{
  "rope_theta": 10000.0,
  "rope_fraction": 1.0,
  "beta1": 0.93,
  "weight_decay": 0.047,
  "doc_mask": true
}
Each number is 128 + 24 x the weight over its row's rms, rounded and kept within 0 to 255. Layers, rows and columns count from 0. The size above them is the row's rms in percent of the matrix's.

# layer 7 MLP up, 320x128, rms 0.109, rows 116-150, columns 64-127
size [112  97 104 101 108 103 104 100 105  98 109 101 100  94 102 100  94  96 101 100  91 104 122  86 105  88  90 104 102 106  93  82  92  95 108]
[[112  81  91 121 136 102 141 131 147 190 122 167 122 127  75 147 121 103 146 163  89 162 126  82 144 111 168 118 121 119  94 143  91 128 120  93 120 112 110 139  76  83 105 125 116 120 160 114 149 134 124 157 118 142 108 109 152 163 157 122 173 161 155 141]
 [154 133 109 149  84 135 142 148 141  88 132 181 160 132  87 140 129 110 107  81 108 149 143 137  97  72 177 157 122 130 119 130 137 163 128 142 117 170 155 123 153 111 137 141 148 137 137  89 134 143 182 107 114 111 156 126  82 118 131  98 136 121 123 105]
 [137  98 159 145  74 124 139 127 165 138  93 110 168  90 129 101 122 128 156 146 122 122 115 130  97 144  90 160  90 148 165 133 114 104 131 107  82 116  99 132 123 152 166 158  96 139 122 124 129 107 136 154 149  85 127 116 164 145 132 150 105 108 107 104]
 [161 132 107 131 119 134 145 100 109 121 104 107 145 147 119 111 146  98 146 120 164 109 135 130 136 110 147  73 144 125 117 151 164 167 101 161 116 100 122 110 152 157 120  94 148 188 117 116 139 150 132 165 113 160 127  81 154 183 157 141 145 161 114 139]
 [109 104 122 157 102 179 113 152 103 132 140 125  81 131 145 136 168 123 107 114 127 103 118 156  96 138 165 148  84  97 130 108 140 118 127 143 132 100 109 143  92 114 131 118 141 187 148 113 123 128 109 117 131  80 137 124 132 114 124 126 104 101 135 149]
 [131 109 135  98  88 138 156 139 134 121  89 131 158 145 111 158 150 135 140 181  95 130 137 134 186 151 124  95 117 130  87 110 113 137 159 173 125 144 121 140 134 115 104 125 149 136 122 113 100 150 130 104 198 124 175 127 139 118 130 126 154 153 132 123]
 [146 155 119 148 119 129 161 174 146  88 170 106 131 135 127 167  72  94 119 145 136  67 116 105  95 144  83 131 115 152 143 122  70  91 115  99 116 110 139 119 147 130 127 130 114 156 104 129 115 112 164 117 151 127 114  79 171 124 132 112 135 122 109 160]
 [102 169 146 127 137  96  97 114 123 117 114 139 150 108 125 138  99 163 113 135 141 160 132 107 164 133 159  82 115 144 176 123 137 127 123  98 147 114 123 132 124 137 130 142 102  85 138 177  96 167 120  83  91 114 106 151 136 152 105 158 148 132  91 165]
 [144 120 134 140 132 136  82 149 134 167 139 104 150 149 126 102 166 155 119 115 126 136 136 162 147 145 161  92 149 119 100 113 127  96 156 136 155  84 114 111 126 151 156 148 135 148 130 129  95 148 111 168 142 115 150 177 118 136 104 101 113 164  98 113]
 [143 126 159 145 116 142 144 158  74 146 115 114 141 124 126 125 142 142 143 109 157 126 159 151 113 119 136 158 134 107 102 102 127 103 148 108 102 124 126 116 149 130  98 107 108 137 124 163 122 116 159 149  92 153 182 118 114  90 121 111 132 131 103 121]
 [132  80 128 151 129 104 139 143 136 132 126 118 125  83 163 143 126 116  97 145 156 118 103 105 139 121 107 172 107 111 128 149 155  99 112 110 119 156 130 131  84 129 122 129  82 107 145 149 112 147 128 132 114 123  93 144 142 142 127 177 111 120 121 124]
 [ 90 104  87 100 134 151 137 134 114 166 116 155  85 120  96 118 131 144 125 123 140 150 129 159 108 166 121 111 113  95 105 143 124 154 123 128 169 132 116 110 152 123 146 100 115 141 104 102 153 130  61 130 125 141 168 100 146 128  81 132 147 128 108 125]
 [120 134 132 114 154 160  88 101 115 144 167 150  81 128 165  95 124 165 108 116 104 125 136 147 145 172 130 128 122 150 152  73 126 110 141 121 120 120 174 136 106 136 150 142  76 130 101 162 124 117 118 161 150 159  92 144 122 160 112 132  43  73 143 161]
 [126 114 150 106 141 159 106 119 149 151 177 112  98 162 140  85 105 118 115 180 107 126 130 110 154 150 155 172 135 118 131  97 126 162 144 108 141  94  78 124 133 157 138 101 164 117 163 116  79 148 114 114 112 127 130 107 109 125 121 137 126 187 143 100]
 [120 108  87 121 130 108 123 131 137 166 129  86 126 111 112 135 114 147 132 146 131 132 149 140 174 126 152 137 165 126 197 138 138 147 123 115 119 109 147 133 153 109 152  99 109 154 171  98 153 121 138 125 114 102  90 144 123 121 128 139 161 146 135 107]
 [123 116 119 126 112  61 117 159 132 183 117  92 109 106 113 142  92 156 164 138 184 128 114  98 152 105 104 165 121 130 124 112 112 143 148 126 111 178 130 133  88 133 135 162 154 150 128 160  83 160 149  92  83 126 148 141  61 159 117 138 126 129 141 162]
 [115 120 132 118 172 140 140 138 133  80 143 133 137 152  87 111 114 116 133 125 138 162 101 162 100 133 132  99 118 133 133 115 158 164 134 132 126 137 183 160 172 140 133 126 133 140  96 103 142 174 104 108 145  96 124 155 125  91 114 115 107 141 158 108]
 [163 150 135 100 123 165 156 151 133 140 121 124 107 123 147 141 130 135 160 126 141  96 107 118 112 124 113 114 150 124  94  91 148 150 112  91 110 147 114 137 177 123 109 106 134 104 127 134  79 141 119 126 163 110 119  52 116 130 124 153 117 137 132 109]
 [130 107 183 131 156  95 156 128 150 183  97  92 107  91 128 123 167 118 132 142 168 120 163 129 116 128 101 172 129 151 147 135 166 147 163 107 126 109 136 119  96 100 116 140 136 165 170  71 133 118 134 128 182 117 135 128 110 141 146 139 150 147 122 154]
 [147  87 129 116 111 130  91 120 108 115 111 162 120  95  97 139 127 125 121 143 115  78 107  92 123 129 127 172 153 147  91 161 169 171 127 138 100 122 116 141 112 164  96 151 114 132 108 164 136 130  98 132 111 130 122 130 111 127 129  84 132 101 117 149]
 [122 127 160 121 106 147 113 148 144 146 120 116  92 155 137 142 146 138 199 142 134 115 115 173 145 142 130 135 177 105 134 122 118 138 120 107 116 131  89 119 145 147 150 105 139 139 143 136 133 141 160 102 150 112  99  68 159 139 127 110 126 119 173 102]
 [178 129 165 154 131 121 122 125 163 151 168 164 116 122 141 150 108  91 138 124 149 115 148 137 100  86 104 120 104 125 100 140 139 123 143 120 137  97  81 125 151 135 118  69 111 121 151 130 135 121 157 166 110 135 117 107 150 125 134 165  99  79 142 143]
 [106 149 125 140 124 133 120  88 107 120 159 147 144 149 136 124 178 124 128  94 122 135 109 161 165 125 152 120 102 151 138 141  96  96 124  90 151 143 117 117 109 107 116 133 104 135 150 175 114 160 132 134 135 142 138 118 154 112 163 148 102 121 108 120]
 [105 177 113 152  84 134 157 147 135 133  73 115 134  75 154 145 127 131 113 108 174 164 103 132 147 122 123 131 147 149 128 145 162 158 188 102 141 109 184 113 141  76 149 108 116 137 154 129 117 151 122 109 143  94 141 154 143 107 110 121 137 145 108 134]
 [132 119 145 136 139 135 143 119 171 127 155 136 150 114 153 135 130 112 130 115 125 173  73 107 140  82 108 138 180  85  99  92  99 116 171 128 146 118 146 131 112 128  90 130 114 112 135 118 183 103 125 148 124 156 161 140 121 160 107 135 134 138 133 102]
 [116 147 153 103 115 157 112  88  89 141 118 145 153 163 153 106 175  75 179 123 112 121  63 115 112 122 137 127 111 134  91 158 108 160  91 108 127 123 145 152 130 131 141 139 140  88 125 123 130 168 148 133 105 114 146 134 129 187 150 103 117 126 127  95]
 [145 146 176 132 111  92 104  90 142 142 133 112 170 156 100 126 137 143 110 113 132 119 141 148 120 150 142 110 191 141 131 124 111 149 125 143 122 136 125 134 157 132 106 114 118 152 141 161 141 145 134 146  95 124 102 153 140 139 137 119 124 141 132 114]
 [143 133 127 122 112 117 139 113 161  69 112 120 135 129 131  79 142 133 176 142 123 172 134 159 113 117 138 141 209 113 137 127 151 115 168 131  89 134 172  94 126 110 148 158 129  80 159 133 166 139 122 142 138 120 145 146 161 130 112 138 149 129 168 140]
 [145 113  86 139 125 129 166  93 126 111 113 131 137 130 147 142 152 134 126 132 154  79 145 119 163  91 104 150 129  97  95 107 154 148 174 140 167 138 153 106 148 164 139 140 133 111 101 128  89 129 137 148 132 110 118 109  44  98 121  99 138 167 157 129]
 [126 130 108 132 123  91 103 162 101 104 121 140 146 109 177 107 110 142 131 158 176 134  89 140 127  94 148 116  86 129 126 118 118 167  68 105 123 166 132 161 106 109 141 104 111  69 108 133  85 140 110 114 125  93 154 133 131 164 121 157 115 148 126  83]
 [134 139 112 125 126  95 143 124 129  88 147 101 149 106 114  83 133  95 117 117 115 127 129 170 118 115 136 128 155  92 121 149 132 117 110  95 117 157 131 108  88 156 155 103 102 141  96 119 104 126 118 128 113 143 157 105  77 147 111 138  96 117 128  88]
 [107 174 139 106 169 134  98 161 135 129 120 169 168 114 147 121 147 137 176 130 147 106 122 130 132 113 106 108 165 171 149 155 135 112 114 130 150 125  74 115 162 148 110 153 107 132 154 113 134 110  71 125 136 156 100 127 132  94 122  94 119 136  90 134]
 [141 185 145 119 152 133 110  80 139 113 136 143 166  58  95 129 105 113 128 168 125 127 121 154 111 180 133 135 148 105 129 123 103 155 102 129 107 146 124  72 119 138  99 116 143 139 140 115 151 112 159 140 148 161 143 141 141  98 146 162 141 117 136 140]
 [100 130 132 165 165 122 191 132 162 141 150 138 121 117 166 105  73 133 118 125 111 142 167 144 137 144 109 110 166 141 160 100 126  71 152  96  95 114 165 128 114 138 134 159 115  99 130 105 159 161 131 103 178 175 102 144 117 152  85 144 133 139 138 122]
 [140 126 128 146  85 144 120 142 154  96 101 135 138 110 131 117  89  85 142 131 107 125 120 125 118 139 154 185 148 150 120 153  93 127 127 161 121 183 172 131 134 130 101 103 107 145 171 118 142 136 152 118  85 121 177 140  96 146 126  62 142  95 127 166]]
# layer 7 MLP down (transposed), 320x128, rms 0.0638, rows 116-150, columns 64-127
size [110 105 102  97 111 109 101 106 105 104 108 111 101  95 106 104  98  94  97 103  94  96 114  92 102  91 101 102 101 105  96  88  87  99 108]
[[163  98 115 143 154 105 113 105 162  85  85 143 152 166 126 133  88 126  92 132 133 152 108 113 144 105 125 133 119 149 132 161 141 156 114  98 138 150 161 174 119 147 162 127 153 102 131 136 136  90 160  98 138 116 103 149 122  98 115 112 101  97  98  94]
 [117 125 133 106 122 155 123 144 110 116 167 127 132 151 143 133 140 103 107 126 155 143 126 118 135 139 129 134  86 125 162 130  86  92 100 158 128  86 174 113 178 105 125 110  99 117 105 148 161 100 122 128 125 146 126 129 157 110 138 120  93 124 165  93]
 [155 159 137 130 144 182 143 156 127 117 165 111 142 125 103 125 121 120 135 120 127 145 124  96 118 161 205 116 173 122 142 150  91 156 134 173 118 141 122 112  88 131 121 169 118 132 100 108 145 135 147 146 116 171 138 137  93 124 135 129 168 142 164 149]
 [173 165 108  94 176  84 168 121 120 113 149 132 133 157 119 138 165 166  80  97 111 113 135  93 130 117 130 152 152 130 149 140 104 153 142 158 123 142 113 109 147 104 109  76 133 132 152 177 134 137 168 117 118 143 152 116 149 153 112 132 151 134 137 106]
 [104 141 104 142 136 153 132 134 158 145 104 120 110 107  97 117 126 138 140 125 115 109 121 138 134 121 140 156 134 136 146 165 144 117 116 114  93 129 104 108 145 164  67 116  45 142 137 165 149 155 172 119 131 128 129 140 139 125 123 152 166 115 118 144]
 [133 109 129  76 131 169 123  91 140  99 138 131 121  91 122 102 138  96 114 148 112 119  83  92 162 139 187 153 116 155  73 147 108 137 104 135 132 152 127 120 130 121 181 155 113 150 134 103 145 137 132 102 129 138  75 119 178 111 112 136 143 138 138 138]
 [118 146 104 167 106 138 125 143  99 130 118 114 136 127 113 160 146 126 150 123 106 145 122 137 123 126 129 126 108 118 118 145 147 137 160  98 121 157 141 140 133 100  70 135 185 110  71 187 126 148 105 134 156 130 119 116  98 147 131 151 106 160 117 139]
 [158 125 149 119 147 149 110 143 128 136  93 121 131 156 129 121 129 120 181 177 130 113 152  99 143 114 137 155 143 138 146 115 174 116 101 135 121 151 106 109 137 155 117 115 138 146 127 108 162 143 150  90 127 119 131 113  86 145 139 124  76  98 148 131]
 [111  79 157 116 132 143 175 103 105 138 171 152 123 131 156 164 157 129 134 159 139 109  97 153 123 169 149 127 142 143 144 131 103 163 130 121 143 153 133 101 136 107  67 113 144 148 129  79 100 106 174 139 110  89 133  86 147 133 128 145 148 106 125 140]
 [128 145 132 172 174 105 103 126  95 195 121 167 135 133 132  85  78 137 150 127 106 141 145 150 161 114 161 108 116 158 104 138 180 120 102  84 137 113 127 127 144 116 120 111 134  97 101 117 146 102 152  97 108  95 138 133 132  73  97  89 140  87 145 148]
 [135 116 113 128  89 106  94 108 121 107 124 125  95 149 134 104 127 144 129  66  86  93 112 137 157 130 115 148 142 123 102  71 114 154 167 127  93 109  98 156 114 128 115 128 115 109  97  66 134 141  94 117 115  93 140 157 116  98 168  98 121 135 145 114]
 [109 142 142 155 141 104 112 135 140 173 126 119 161 141 152 120 127 206 140 133 139 139 135 106 114 107 170  68 120 147 130 117  87 152 109 157 118 124 135 164 125 113 131 107 168 115 132 140  95 129 126 116 102 132 122 160 146 143  96 103 112 123 139 100]
 [126 104 135 166 177 104  92 102 117 117 107 135 143  84 134  87 118 165 128 121 122 128 146 139  95 135 126 123 164 137 101 170 145 110 137 134 139 138 127 160 163 111 158 131 125 147  78 120 141  87 115 163 148 146 134 125 125 106 114 151 109 111 125 136]
 [115 133 130 162 117  92  84 161 153 146 160 134  79 117 146 121 135 106  82 144 129 130 193 110 154 129 134 147 106 127 118 122 163 116 103 155 117 131 159 208 123  93 119 130 125 128 108 151 162 119 123 129 112 122 163  79 131 136 105 143 106 112 109 137]
 [163 156 140 111  76 158 129 136 129 121 118 119 104 151 127 126 137 122 114 128 158 191 130 114 134 126 125 137 142 110 165 104 144 126 108 158 136 134 112  78 159 159 178 137 120 122 126 155 115 125 111  97 134 110 105 150 127 123 112  98 147 101 122 113]
 [ 90 106 111 127 148 121 159 127 120 141 148 183 141 175 156 121 105  96 119 153 135 129 117 121  93 125 174 153  96 148 123 140 167 110 128 122 134 172 177 109 143 138 131 141 121 113 128 121 110 118 165 152 105 129 101 104 100 141  96 124 103 123 101 109]
 [117 105 136 173 154 111 140  87 113 159 176 129 134 114 156 121  81  95 107 159 142 175 100 105 142 144 131  70 129 175 152 152 100 124 129 144 139 106 152 163 104  77 104 128 121  99 105 105 112 154 100 141 116 137  86 153 146  81 138 116 146 141  99 129]
 [127 137 102 137 148  96  79 109 138 150 115 142 117 120 101 101 118 158  79 156 127 117 134 111 160 101 123 168 129 101 125 128 115 118 138 124 109 102 148 140 150 144 177 148 124 127  61 155 153 111  96 142  96 132 161 131 105 132 103 131 122 125 135  98]
 [117 152 121 140 102 150 141 132 132 146 153 118 165  88 137 145 146 123 140 107 130 150 103 155  95 129 131 138 103 151 170 122  84 128 138 143 135 143 103 161 149 146 182 114  92 102 192 140 124 150  83 160 146 154  77 127 121  83 136 140 109 123 119 123]
 [150  88 174 105 139 105 168 104 123  72  90 108 141 142 134 140 105 101 128 135 124 163 117  88 105 140 173 125 130 131 121 110 149 154 169 192  87 107 121  66 119 114 131  93 110 107 129 158 129 102 105 106 123 132 134 155 134 114 112 116 128  97 142 173]
 [139 116 161 150 156  92 105  91 140  96 110 141 111 142 127  77 166  74 166 127 141 159 136  95 128 148 115 111 105 107  87 158  97 175 116 152  80 110 176 166 117  98 128 132 159 103 118 100 124  92 140 124 133 128 118 131 135 107 115 143 107  99 124 141]
 [155 125 120 140 112  87 177 133 110 136 177 148 127 113 149  98 143 116 168 120 114  77  98 112 116 170 107 152 133 149  95 108 167 115 164  79 153 147 104  47 154 122 135 115 141 108 141 108 106 126  88 152 165 107 148 105  71 128 150 140 123 129 157  97]
 [112 133 133 152  81 101 132 137 135 141 146 115 138  95 101 160 168 169 133 140 146 123 127 163 129 136 141 134  88 146 136 181 138 109 150 103 120 164 137 140 111 100 139 108 135 151 128 161 165 150 127 165 144 160 136 125  55 167 132 117 167 180 127 137]
 [127 129 126 168 117  96 135  99 151 114 134 149 125 142 116 122 164  89 100 130 136 108 131 134 147 139 181 147 101 143 146 151 142 105 127 106 125  98 116  99 134 140 106 119 128 139 134 102 116 155 179 102 125 127  81 114 150 109 120  82 161 100 133 150]
 [123 117 113 138 122 112 144 126 104 114 101  73  89  99 145 139 154 142 117 117 156 150  84  88 126 150 113 125 140 104 156 193 113 120  71 133 117 110 121 127 103 124 130 125 149 121  98 134 155 134 123 130 131 146 131 181 148 130 114 122 117 149 119 125]
 [153 145 149 133 130 142 162 115 152 149 155 129  89 135 160 163 100 144 114 159  65 128 171  85 158 124 109  84 149 110 120 114 149 164 145 105 121  92 147  85 122  54 113  92 143 102 113 124 129 113 127 117 114 144 125 138  94 135 106 131 185  89 102 119]
 [119 168 121  96 161 129 125 122 108 137 144 104 177 144 137 142 147 121  86 130 140 118 184 118 133 194 134 102 112 130 133 147 159 184 153 157 108 124 163 176 179 131 162 152 140  98 109 133 128  98 128 103 116 128 141 103  63  84 120  94 135 130 133 122]
 [163 104 181 136 125 134 149 136 123  88 116  86 139 168 144 135 177 157 163 130 144 123 128 121 124 188 119 140 112 146  60 149 132 107 185 120 184 106 147 101 121 126 112  94 129 136 120  88 125 147 130 166 115 115  90 148 114 106 138 120 107 119 134 121]
 [110 142 149 181 160 142 169 100 195 151  87 102 140 118 124 118 115 168  96 130 159 120 150 107 140  94 125 105 124 120 111 133 133 137  84 118 160 127 116 124 143 131 139 115 118 121 121 120 148 152 131 126  91 145 127 110 118 114 151 131 116 166 128 119]
 [172 135 120 121 169 127 114  99 166 147 115 116  87 102 109 159 130 151 196  99  77 108 149 107 136 118  99 133 132 126 110 166  99 136 169 153 148 115 103 145 156 143 141 135 133 102 150  56 115 116 114 116 124 126 120 145 123 118 149  95 108 134 142 105]
 [122  83 127 100 144 156 147  86 134 160 151 106 129 123 149  95 153 151  82 157  72  88 120 115 128 132 127 153 100 167 126 126 104 127 123 179 127 133 150 154 133 125 100 123 127 121 121 112 145 111 117 145 135 152 122 125 143 152 149 107 131 132 123 173]
 [110 165  99 127 147 107 136 133  73 112 101  62 144  98 187 137 143 109 142 148 145 139 142 155 138  94 122 106  91 159 132 135  79 121 117 167 114  95  96 115 116 115 131  65 145 145 141 160  96 119 128 134 145 153 123 123 123 143 145 126  97 165 167 161]
 [153 127 132 208 154 140 141 127 104 116 127 133 127 145 168 109  95 146 146 110 167 130 125  87 126 169 134 132 147 102 144 108 102 152 122 141 154  98 108 123 142 115 116 146 122 114  95 118 150 145  93  75 106 124 135 155 220 120 102 124 146 140 149 150]
 [168 128 120 162 114 136 136 118 118  97 137 109 142 110 101 105 148 134 171 108 102 103 128 141 118 150 120 132 114  98 158 101 161 174 181 134 115 152 121 114 110 163 115  79 131 112 143 155 121 154 121 125 115 126 181 140 120 105 125 133 134 135 105 126]
 [113 154 129 116 103 132 140 136 157 144 126 104 141 138 108  69 108 146 156 124 136 152 162 152  94 116 176 124 119 123 120 133 103 151 148  96 105  90 111 114 133 125 126 104  96 113 160 178 121 126 102 127 141 144  87 131 227 142 130 146 124 133 169 124]]
# layer 7 MLP gate, 320x128, rms 0.112, rows 117-151, columns 64-127
size [108 107  99 109 104 101  99 104 100 108 105 110  92 105 103  91  95  95  93  88  98 110  87  93  93 105 107  95 102  90  86  93  93 105  93]
[[147 153 171 159 104  99 109 104 142 126 143 100 123 169  84 113 137 153 165 109 144 108 139  87 107  76 126 129 175 113 117 154 189 129 160 137 149 165 106 179 120 121 107 156 164 159 134 150 109 124 130 120 114 151 121 130  99 149 104 157 125 104 130 143]
 [154 116 139 112  52 132 143 149 133 150 110 119 145 142  75 108 120 178 121 143 165 117 156 164 168 127 120 115 147 141 104 114 140 111 172  85 107 151 107 134 128  98  79 127 124 142  92 155 102 104 108  93  91 108 108 166 107 107  99 137 133 158 175 128]
 [164  91 105 122 139 148 117 145 142 123  78 151 124 158 127 153 152 141 134 147 139 126 159 171 145 117  87 103 147 168 141 128 174 126 117 127 102 156 121 109 158 149 137 119 144 176 143 102 112  88 114 143  93 107  63 106 122 121 169 139 146 170  94 130]
 [114 128 120 170  95 133 120 114 165 140 129 157 147 162 147 125 155 151 121 125 157 150 134 119 155 178 137 139 114 115 104  87 147 145  85 135 134 135 108 116  70 140 144 106 121 147 164 133 116 145 139 101 125 119 161 126 107 155 129 119 177 159 122 144]
 [173 139 137 153 121 112 131  81 125 136 132 122 134 154 145 128 120 136 159 117 124  82 154 118 125 112 138 106 110 141 160 138 134 101  70 105 191 135 167 168 124 157 161  92 116  95 137 111 120 121 139 159 113 188  72 115 128 102 140 118  78 104 126 149]
 [142 109 137 138 108 149 153 116 164  91 153 124 109 154 134  92 146 121 160 121 107 179 174 133 161  97 127 133 108 110 140 130 176 147 124  89 146 119 109 117  95 164 161 159  79 123 149 125 140 128 133  89 113 125 135 157  89 103 131  85  97 147 118  53]
 [ 82 150 138 147  78 146  97 132 121 114 136 137 142 111 120  94 119  95 180 134 157 138 133 179 147 143 117 162 123 133 116 118 118 175 151  97 127 158 170 148 105 122 125 130 177 103 149  92  87 126 132  90 137 102  96 137 116 108 138 156 109 109  86 137]
 [140  91 130 170 157 130 105 142 181 144 152 167 125 124 116 140 111 113 122  99 144 125 112 146 121  88  90 104 129 111 158  59 144 122 112 113 101 121 125 115 163 141 145  82 132 114 106  97 118  85  99 132 130  80 120 122 139 106 142 196 132 135 119 148]
 [155 131 102 129 121 118 141 108 137  94 120 177 129 107  93 144 149 113 142 124 141 147 174 123  99 130  70  90 117 123 118 121 119 121 142 179 137 126 134 114 132  90 140 121 177 160 165 110 130 110 158 138 148 162 137 136  99 127 117 168 102 125 101 163]
 [159 170 172 120 105 171 132 109 124 133 142 161 103 153  68 127 137 112 142 108 138 156 120 150 102 166 117 160 129  88 103 129 131 149  75 118 134 120 146 170 100 124 153 147 157 126 121 127 158 126  93 128 124 171 155 140 128 135 144 156 163 126 119 116]
 [147 129 140 138 152 140 138 144 170 139 141 117 129  62 141 161 159  93 169 157 131 107 131 148 110 155 105  93 139 133 115  89 147 164 129 174 121  97 178 109 147 138 161 104 162 107 127 132 127 110 134 125 121 169  82 144 152 117 111 133 128 136 128 129]
 [118 130 145 144 128 139 134 147 126 129 158 125 146 147 125 129 111 106 184 159 126 133 133 118 153 125  68 161 151 130 128 122 179 154  97 134 147 149  80 157 123 139 188 143 153 140 130 134 126 139 108 132 148 149 126 144 137 122 122 158 132 123 135 135]
 [154 106 141 164  98  79 123 124 113 152 125 113 152 145 138 128  84 150 126 128  97 112  94 161 134 160 126 149  99 108 175 144 139 100 153 134 104 132 121 109 107 150 136 157 123 153 165  98 131 115 124 120 139 165 100 153 152 108 145 112 130  59 176 143]
 [149 128 184 113  87  98 134 101 130 145 137  82 126 139 113  97 112 104 147 128 139 116  98 130 161 129 120 120 120 144  83 162  99 145 149 123 136 203 120 119 141  83 157 141 157 101 136 150 125 116 121 122 151 139  86 127 121 112  88 112 113 175 100 131]
 [113 147 152 140 147 147 115 130 138 153 177 153 116  71 180 154 159 126 167 120  72 137 121 128 103 114 129 134 121 132 135  74  84 137 143 134 124 111 153 125 152 151 131 165  97 138 112  78 131 137 172 143 115 153 139 128 145 130 124 147 129 137 112  96]
 [160 119 167 101 117 128 106 111 138 169  69 124 143 136 124 168 121 134 103 140 168 108 135  70 144 127 125 119 143 125 117 176 126  88 103 125 142 104 114 162  90 122  93 155 156 101 124  98 105 122 128 108 104 112 153 127 158 133 163 134 168 153 122 126]
 [129 112 113 127 140 134 152  97 150 107 126 134 155 134 114 132 161 151 146 167 128 163 136 174 137 182  83 125 131 148 158 149 113 101 146 137  51 118 136  92 145 141 113  95 125 107 133 112 103 150 105 128 107 101 111 143 103 136 151 102 118 109  83 122]
 [146 116 162  89 109 132 127 128 141 143 129 150 118 107 158 113 155 109 139 135 167 166 125 175 164 160 114 155 135 161 114 145 125 121 117 128 110 118 125 122 127 125 103 171 132 119 102 106 101 193  89 152 117  66 116 103 139 121 215 117 137  98 117 134]
 [133 108 126 127 181 143  93 136 166 186 105  93 145 130  97 115 145  75 160  88 113 144  99 122 114 147 158 179 128 159 152 104 176 137 142  91 115 133 154 132 118 140 157 120 136 116 101 156 165 135 148 140 122 130 114 100 127 102 144  81  88 118 127 112]
 [129 147 134 104 134 138  94  69 133 187 130 142 147 123 119 128 103 164 103 131 166 129 145 153 114 146 110 127 125 144 128 152 109 125  98 106  93 129 128 137 124 150 110  75 121 119  92 125 141 138 173 119 143 116  92 108 128 112 132 176 110  98 120  95]
 [121 143 142 100 122 122 135 103 143 150 130 176 149 129 109 171 136 148 109 128 154 108 106 113 108 117  90 145 104 126 156 156 127 117  94 143 141 110  74 158 113 139 165 125 105  87 137 177 118  81 146 130 102 156 148 180 152 130 156 105 120  95 137  78]
 [147 164 157 139 119 148 111 133 134 126 106  92 124 147 113 139  97  94 111 147 119 105 124 123 124 146 120 139 169 120 132  99 136 170 115 160 127  89 109 146 103 116 121 158 160 103 125 114 168 128 163  85 105 138 102 188 132  66 135 108 136 153 104 148]
 [ 87 114 111 109 174 178 133 156 135 121 145 108 140 128 113  92 135 136 105 124 143 115 153 125 180 121 174 118 146 100 137 155 152 113  91  77 125 107 114 139 104 146 125 138 130 158 172 150  69 116  95 155 167 158 115 117  81 154 119  91 116 136 114 115]
 [119 154 147 161  88 124 147 146 137 152 118 100 124 132 160 137 186  92 139 110 127 119 136 161  87 161 123 128 135  92 153 110 135 126 158 137 141 115 131 142 145 101 147 109 143 101 113 141 130 144 120 144 169 170 124 121 140 142 130 153 169 108 109 121]
 [123 133 119 127 114 128 100 155 158 150 158 114 153 137 117 153  90 100  82 156 139 120 102 148 142 141  66 180 182 143 137  91 118 122 132 168  95 133 138 167 118 174 103 101 129  86 104 109 123 125 124 140 172 143 129 121 101 138 141 123 100 100 138 112]
 [136 116 146 144 151 125 137 139 135 156 121 143 133  90 132 144 137 128 115 127 119 133 121  97 162 158 117 139 113 110 164 180 175 135 104 105 143 131 131 165 142  88 133 153 145 147 143 114 119 133 104 144 126 130 154 140 144 114 127 150 114 118 119 131]
 [162 134 125 127 109 146 133 121 139 177 132 119 160 124 139 125 157 126 153 117 132 114 122 128 132 119  77 108 126 106 117 103 133 157 135 115 123  81 132  82 127  89 127 136 143 121 158 134 119 144 135  88 110 159 178 124 144 151 117 163 176 122 155 133]
 [139 109 136 124 121 113 129 120 185  82 112 125 142 121 130 160 112 109 116 105 105 109 127 135 114  95 164 101 132  95 168 108 114  92  94 104 143 140 107 165 140 142 114 120 124 132 133 108 128 111  82 129 135 126 101 166 118  99 119  93 116 148 140 144]
 [160  91 125 151 148 128 122  86 166 105 133 107 133 114 129 114 152 121 136  94 110 119 170 154 120 133 140 166 181 115 100  92 122 131 154 107 168 132 118 134 137 116 152 156 102 108  71 128 154 125 134 106  95 105 177 160 107 111 135 101 112 120  95 151]
 [117 157 160 159 113 119  94 126  75 126 162 151 152 136 122 158 131 127 128 149 102 172 140 137 102 116 121 130 139 150 185 116 126 124 163 139 148 121  93 140 111 103 157  98 131 172 109  99 101 141 136 128 130 145 164 148 129 117 107 127 100 112 136 156]
 [112 155 182 134 141 115 138  85 120 146 120 139 152  63 133 129 117 116 127  86 136 181 117 160 102 104 103 157 163 133 128 140 152 119 117 107 141 113 105 157 154 133 135 120 105 143 131 153 140  98  76 121 100 137 163 123 123 120 175 106 173 174  93 135]
 [102 130 115 137 146 152 127 164 111 112 131 143 125 159 125 121 113  94 158 106 157 139 131 134 146 118 104 105 150 111 123 100 129 153 149 138 100 134 108 114 132 121 183 139 140  97 152  89 154 107  98  94 114 141 134 167 166 121 124  81 116  94 168 141]
 [ 93  86 113 127 159 115 164 116 128 163 144 125 147 106 120 124 108 164 117 139  98 131 151 133 109 175 104  99 128 119 131 145 124 109 136 105 131 139 174 128 155 114 163 110 130 144 122 131 109 147 119 141 118 128  89 141 128 127  94 116  83 112 115 129]
 [106 145 142 104  89 148 161 110 105 103 136 158 173 128 100 127 125 128 154 111 126 136 144 135 149 130 138 169 151 132  64 168 124 120 143 146 130 128 153 168  94 138 121 113 120 195 115  76 112 144 152 103 145 152 122 144  99 130 135 116 115  70 113 162]
 [102 132 129 147 141 155 143 125 125 140 163 148 120 137 136 107 135 122 148  99  93 148 156  90 136 137 126 131 155 145 153  92 126 136 129  74 145 134 109 156 127 122 123 158 114 117 162 110 156 122 146  81 159 114  98 114  88 134 148 171 124 173 107 137]]